Weights of a small transformer language model.
Size: 8 layers, width 192, 2 heads of 96, MLP 576 SwiGLU, vocabulary 2048, 4.63M parameters.
Architecture: RMSNorm before each block, rotary positions, no biases in attention or MLP, untied embeddings, normalized queries and keys.
Training: a variant of SOAP for these matrices, 200M tokens.
Each number is 50 + 15 x the weight over its row's rms, rounded and kept within 0 to 99. Layers, rows and columns count from 0. The size before them is the row's rms in percent of the matrix's.

# gate: layer 2 MLP gate, 576x192, rms 0.0674, rows 114-130, columns 0-63
# up: layer 2 MLP up, 576x192, rms 0.0652, rows 114-129, columns 0-63
# down: layer 2 MLP down (transposed), 576x192, rms 0.0663, rows 114-129, columns 0-63
gate114 092:33 52 54 29 55 26 46 40 89 61 74 43 67 38 60 36 91 72 40 57 42 57 21 61 45 62 57 40 38 42 35 65 46 50 32 39 70 79 50 42 23 75 52 50 61 43 49 37 46 39 54 91 46 67 68 16 41 70 49 44 82 58 56 49
up114 091:06 40 41 35 71 20 61 40 39 58 50 55 55 45 30 39 47 59 64 72 46 20 45 55 28 63 57 32 51 49 68 38 30 36 27 41 40 71 07 49 43 96 53 41 51 58 34 65 40 43 56 57 57 39 62 65 54 56 38 58 33 49 54 39
down114 097:42 66 52 60 11 49 43 52 59 71 27 62 61 46 22 43 37 58 32 44 40 65 79 56 38 36 27 64 59 36 21 63 46 40 36 58 73 54 52 42 47 39 32 70 51 71 55 41 64 46 24 60 56 39 49 53 48 77 45 27 64 42 25 44
gate115 104:36 57 47 29 43 45 58 42 47 67 47 62 23 60 75 68 79 75 55 47 40 40 38 40 56 51 41 64 36 55 49 61 33 82 58 34 14 56 43 41 48 45 58 61 40 44 36 38 70 48 67 45 43 78 34 58 56 34 67 42 65 39 64 48
up115 103:47 46 31 54 63 43 44 60 44 38 39 55 70 31 49 32 43 46 32 45 68 56 48 47 67 72 29 58 54 57 47 48 66 47 28 59 52 47 22 68 50 50 27 53 53 46 41 66 20 61 32 30 38 36 50 44 69 62 51 43 34 45 46 66
down115 098:48 42 31 37 77 34 49 39 52 81 40 18 53 64 53 51 49 51 59 52 43 47 51 72 53 35 58 63 16 77 44 36 61 36 52 33 55 64 38 52 42 59 29 69 55 44 62 63 53 60 38 87 36 84 54 74 56 45 72 42 35 43 59 48
gate116 099:55 53 58 54 32 36 68 37 61 52 59 65 51 53 32 39 71 43 56 66 46 53 45 67 68 41 58 50 43 51 80 46 52 33 28 56 34 17 51 39 50 74 56 61 66 27 69 28 41 52 62 31 43 50 58 43 77 60 42 55 45 17 57 08
up116 092:51 33 50 39 42 65 35 49 28 75 22 20 60 20 30 30 38 40 27 64 43 64 46 61 35 38 45 54 48 40 37 50 34 46 44 60 82 51 46 14 61 53 74 57 43 26 36 49 42 37 13 39 56 50 46 46 50 49 37 48 46 69 26 47
down116 102:45 44 51 73 54 40 44 69 09 51 60 45 38 54 40 48 61 43 63 39 47 46 46 75 67 45 48 36 42 21 84 16 64 48 43 46 36 37 55 81 67 48 49 57 44 37 64 71 61 43 44 32 91 51 65 46 30 69 63 56 70 65 50 27
gate117 103:37 69 72 42 76 61 54 35 56 64 37 43 49 47 67 37 38 56 62 84 30 61 47 40 42 48 56 61 65 34 36 36 56 68 31 54 58 66 42 48 70 45 57 49 69 55 70 53 66 00 26 78 41 47 57 62 46 46 29 41 60 42 45 62
up117 102:62 80 47 25 47 45 52 26 40 40 22 62 39 41 66 27 37 45 65 57 53 41 66 51 67 46 77 55 69 37 59 48 55 92 46 69 50 60 45 73 51 38 68 53 47 27 42 38 45 50 88 50 41 44 51 51 40 52 44 50 71 40 30 57
down117 101:52 50 46 46 68 52 35 48 46 64 37 28 38 46 37 39 53 37 42 64 68 49 68 53 42 62 20 43 63 44 32 41 56 46 71 74 51 45 54 55 46 55 61 46 53 38 30 51 33 65 65 59 34 39 62 58 49 61 49 57 55 50 63 28
gate118 098:36 30 73 62 56 50 34 65 54 18 59 47 64 66 29 44 21 39 22 43 37 47 44 48 42 94 34 53 31 58 43 79 26 66 66 56 57 56 62 52 45 47 39 47 51 61 57 66 69 60 71 36 62 71 40 76 46 49 73 48 38 26 51 37
up118 092:63 41 52 34 77 41 50 45 57 56 26 24 59 68 60 53 83 72 57 56 53 65 23 63 28 28 55 64 36 63 58 57 17 20 32 63 30 66 66 46 56 49 61 61 43 44 54 22 54 49 60 47 39 67 53 37 71 52 51 60 04 70 52 31
down118 090:78 54 46 79 21 67 53 78 43 46 53 31 44 14 65 49 54 27 46 58 27 26 81 33 29 32 55 52 54 73 36 42 61 66 49 55 68 63 47 46 56 29 43 60 64 59 53 47 35 70 26 61 46 38 63 53 52 77 65 17 56 28 23 61
gate119 093:56 64 49 38 52 47 65 39 31 58 48 46 46 46 61 20 32 37 27 51 78 20 54 53 67 60 67 35 50 38 48 47 58 76 36 43 52 69 35 65 76 56 26 54 71 50 64 44 32 27 70 46 56 62 68 52 57 48 56 55 62 46 42 74
up119 083:50 39 68 47 35 54 55 61 46 71 76 59 65 41 61 83 41 55 44 67 66 51 49 63 59 59 70 74 59 34 43 53 57 37 37 76 49 42 63 63 52 66 55 62 74 41 05 18 45 33 20 77 45 43 49 52 57 65 43 41 53 60 32 47
down119 097:52 83 08 32 49 55 51 73 15 59 55 54 42 75 89 03 63 46 40 35 82 39 68 64 47 61 53 29 38 53 64 55 51 75 54 32 74 48 41 65 70 34 62 60 39 52 60 59 45 43 52 31 56 54 57 39 60 53 46 47 39 55 33 63
gate120 103:79 61 62 68 39 66 50 31 53 39 35 49 30 36 46 25 25 60 56 56 40 41 80 29 68 43 62 61 49 52 51 66 77 59 42 52 56 32 65 57 67 99 66 53 34 58 56 72 44 50 66 62 74 69 49 56 26 69 78 57 47 67 50 37
up120 108:17 54 36 51 55 21 40 69 21 39 85 27 69 57 72 52 59 47 60 45 42 36 14 39 48 46 57 33 30 38 44 56 39 55 70 43 39 53 47 40 36 34 46 45 49 39 60 53 58 52 47 36 45 33 64 65 52 47 38 38 40 25 37 84
down120 102:61 74 53 66 26 54 45 18 48 41 87 33 52 05 30 86 45 58 44 39 42 48 34 43 52 63 64 60 86 46 54 48 69 34 45 62 64 63 34 41 30 52 63 47 51 48 60 47 65 27 60 21 41 54 38 41 64 37 66 40 46 38 33 34
gate121 107:43 42 61 57 50 34 38 53 47 34 18 37 52 72 24 70 66 54 53 55 34 42 40 85 43 29 59 35 66 53 77 60 56 66 81 29 44 53 65 47 25 74 64 30 75 65 48 48 78 29 59 44 56 82 47 45 72 60 08 54 43 54 39 46
up121 104:50 46 76 33 54 40 16 80 72 55 59 47 65 82 30 42 55 35 57 49 38 29 46 46 37 23 64 64 68 53 79 75 55 67 40 68 59 61 53 68 45 67 57 63 60 36 27 53 55 47 60 60 57 34 69 67 30 41 49 48 64 76 70 21
down121 100:22 54 51 76 35 58 25 26 44 44 46 99 51 61 39 65 54 36 64 37 37 32 77 62 50 37 83 57 81 55 37 39 52 46 73 59 65 59 38 47 53 51 37 62 57 54 34 53 37 35 54 63 51 29 29 42 51 33 38 79 34 46 46 20
gate122 102:90 42 65 68 69 44 31 55 31 48 30 49 40 35 75 51 68 44 50 55 65 58 48 75 37 64 52 47 82 72 37 50 44 92 51 41 45 36 38 56 47 57 41 44 65 48 47 65 58 20 62 44 47 60 59 48 46 70 35 79 54 68 41 28
up122 101:19 44 58 61 61 51 68 54 34 81 73 45 33 36 26 58 62 62 71 41 33 32 36 72 54 63 32 71 49 51 28 17 38 53 59 67 37 58 34 47 63 69 65 56 52 38 60 39 37 54 51 47 54 44 61 36 71 62 57 41 25 48 37 35
down122 101:63 40 40 21 58 45 34 67 36 52 60 57 44 29 27 45 65 45 51 38 45 53 65 70 56 56 61 50 33 85 61 31 43 34 21 57 51 13 70 40 53 52 68 57 66 51 28 80 61 34 47 52 44 42 70 45 65 53 40 45 39 32 33 78
gate123 102:43 67 45 63 65 62 41 60 67 71 67 65 56 67 29 27 45 40 27 59 39 39 72 76 43 44 41 08 61 22 60 56 58 57 56 85 76 38 64 60 27 51 68 32 46 64 59 74 54 35 50 37 55 40 20 68 44 42 50 45 44 52 54 61
up123 105:40 54 29 33 70 43 55 66 79 47 73 31 45 44 83 41 72 53 77 73 38 48 52 54 48 72 43 44 59 37 47 61 47 56 52 56 33 52 56 55 46 71 43 26 39 23 73 35 43 78 45 30 72 71 50 36 59 23 47 36 71 28 66 56
down123 104:13 45 75 43 47 51 47 47 62 47 44 64 46 32 78 48 45 49 92 60 54 72 50 50 68 69 64 41 47 53 41 36 61 38 59 36 48 83 28 47 55 59 53 50 33 35 49 66 76 60 50 66 62 66 53 48 50 32 14 53 38 53 61 28
gate124 097:59 55 28 34 46 76 70 36 31 27 48 59 43 46 42 47 49 48 40 64 13 37 62 40 12 32 51 63 22 32 37 36 69 49 48 62 59 49 53 42 64 67 42 83 15 74 32 65 67 29 55 57 49 37 73 62 56 45 55 60 43 34 78 28
up124 092:43 48 32 63 53 53 65 36 57 41 70 42 67 56 41 27 43 59 68 58 45 46 62 33 37 41 29 28 48 47 32 40 44 54 37 63 28 46 50 66 40 42 78 58 22 49 38 44 48 68 96 63 74 56 61 32 48 45 46 41 43 43 67 41
down124 105:28 43 33 54 74 55 42 51 43 25 46 36 68 69 41 53 55 30 76 36 62 37 37 28 57 63 52 36 56 55 56 82 23 39 38 30 41 31 45 71 85 60 65 65 58 35 62 43 43 48 30 64 62 71 48 23 47 44 37 55 60 41 35 87
gate125 093:62 32 57 44 61 10 73 49 34 39 59 44 73 32 47 58 66 42 71 57 52 64 51 48 45 69 68 32 38 21 65 46 33 52 46 52 44 51 55 50 62 44 53 76 68 15 61 55 46 49 55 42 47 30 48 82 40 57 19 58 34 47 34 54
up125 091:69 32 50 39 31 47 23 43 36 48 72 32 47 31 59 62 38 54 40 61 62 48 22 47 44 51 67 17 33 62 53 42 60 72 40 65 64 30 46 64 54 48 40 77 44 53 49 65 36 56 29 54 60 45 42 77 62 54 44 76 72 51 72 59
down125 096:55 39 04 34 49 55 32 57 70 44 37 37 63 60 58 19 59 37 34 09 71 26 43 60 47 40 61 52 43 71 50 60 34 20 50 90 33 52 54 45 57 58 31 66 73 43 40 31 33 56 54 64 52 72 56 71 29 42 46 43 53 34 41 22
gate126 100:33 68 62 27 42 44 57 44 75 69 65 45 68 62 35 23 45 46 72 70 63 66 28 61 48 41 26 80 57 55 60 36 53 52 45 45 53 51 47 42 43 50 57 48 20 43 40 37 27 27 67 63 51 52 38 42 53 68 47 56 54 58 49 35
up126 100:27 67 58 51 49 58 53 61 65 47 99 51 68 53 42 91 56 46 46 25 65 48 69 75 43 55 60 28 48 35 57 50 52 58 36 44 52 54 69 52 62 68 42 37 59 78 36 52 54 36 43 26 54 62 47 52 66 28 45 57 49 22 48 54
down126 101:38 46 50 73 48 60 34 57 58 43 55 23 64 42 53 53 39 46 61 69 54 59 61 35 53 40 46 41 70 45 65 60 35 49 45 66 47 56 36 64 42 40 71 54 64 66 47 46 47 58 64 22 45 74 53 42 49 26 42 55 16 70 37 60
gate127 099:33 64 66 15 48 43 68 40 51 63 42 57 36 51 10 39 42 55 66 63 63 62 51 70 63 45 28 57 39 38 15 51 28 63 59 70 57 61 67 43 38 66 56 58 62 55 39 50 26 49 79 51 59 46 48 39 51 17 48 54 45 57 62 34
up127 105:45 51 66 46 54 51 66 64 33 59 44 43 41 24 20 53 56 47 61 51 38 40 42 65 60 54 33 39 60 72 76 63 63 38 71 46 54 38 54 54 59 29 41 59 56 64 48 73 48 66 54 54 56 78 37 44 14 34 65 41 34 51 55 64
down127 104:69 44 49 40 42 43 63 54 40 59 18 38 50 58 55 61 54 35 61 33 51 57 77 34 47 55 38 64 36 56 85 58 13 42 39 53 36 52 37 47 42 14 49 71 58 45 30 74 54 64 58 07 84 32 55 66 57 35 56 21 32 58 43 52
gate128 102:76 59 44 59 50 41 51 57 45 59 35 41 36 32 58 48 70 42 44 48 83 55 47 50 54 83 49 50 63 64 40 69 65 74 44 62 29 63 55 27 52 69 65 42 44 56 54 52 55 61 61 63 45 59 80 51 84 65 45 61 65 74 13 59
up128 097:46 52 42 61 62 78 55 46 44 40 54 58 41 34 33 58 25 35 42 58 22 49 47 31 00 45 54 45 54 50 45 22 32 55 39 63 21 52 53 74 64 34 56 49 73 51 74 35 64 45 38 54 25 33 36 62 57 44 49 53 65 23 38 45
down128 095:62 57 46 48 51 46 65 28 43 74 39 44 58 33 56 37 60 75 54 52 49 57 48 71 54 70 56 47 54 66 45 72 60 70 44 78 52 62 38 36 36 32 58 51 36 35 74 27 55 38 83 55 46 27 54 42 78 68 59 79 54 65 54 60
gate129 090:57 65 42 62 59 80 51 47 48 36 30 34 53 61 76 43 73 77 79 59 45 13 49 80 64 30 37 52 56 64 57 54 74 61 54 63 29 48 48 56 43 51 07 32 52 56 40 37 60 53 28 39 30 56 59 59 81 34 52 43 53 38 44 36
up129 103:54 38 61 56 40 40 53 67 32 43 44 49 58 25 55 72 88 44 67 77 57 35 52 57 29 74 48 31 64 37 64 40 25 90 30 44 62 62 59 62 36 53 49 68 55 43 68 45 19 41 41 37 63 37 75 70 37 48 63 53 58 61 48 59
down129 110:47 33 33 36 30 29 58 48 25 32 49 57 44 42 60 69 73 39 60 61 47 49 63 55 43 40 66 22 68 71 64 65 33 62 30 41 75 72 74 53 77 50 38 76 53 50 64 47 29 56 58 67 47 26 40 36 50 59 74 58 43 69 43 60
gate130 100:47 44 43 36 39 44 28 34 50 38 64 20 13 46 39 70 45 44 51 51 35 55 47 55 56 39 23 64 65 30 60 36 08 72 64 37 56 48 48 35 55 53 72 60 64 57 42 43 66 61 68 30 34 69 54 71 26 65 51 21 75 56 65 33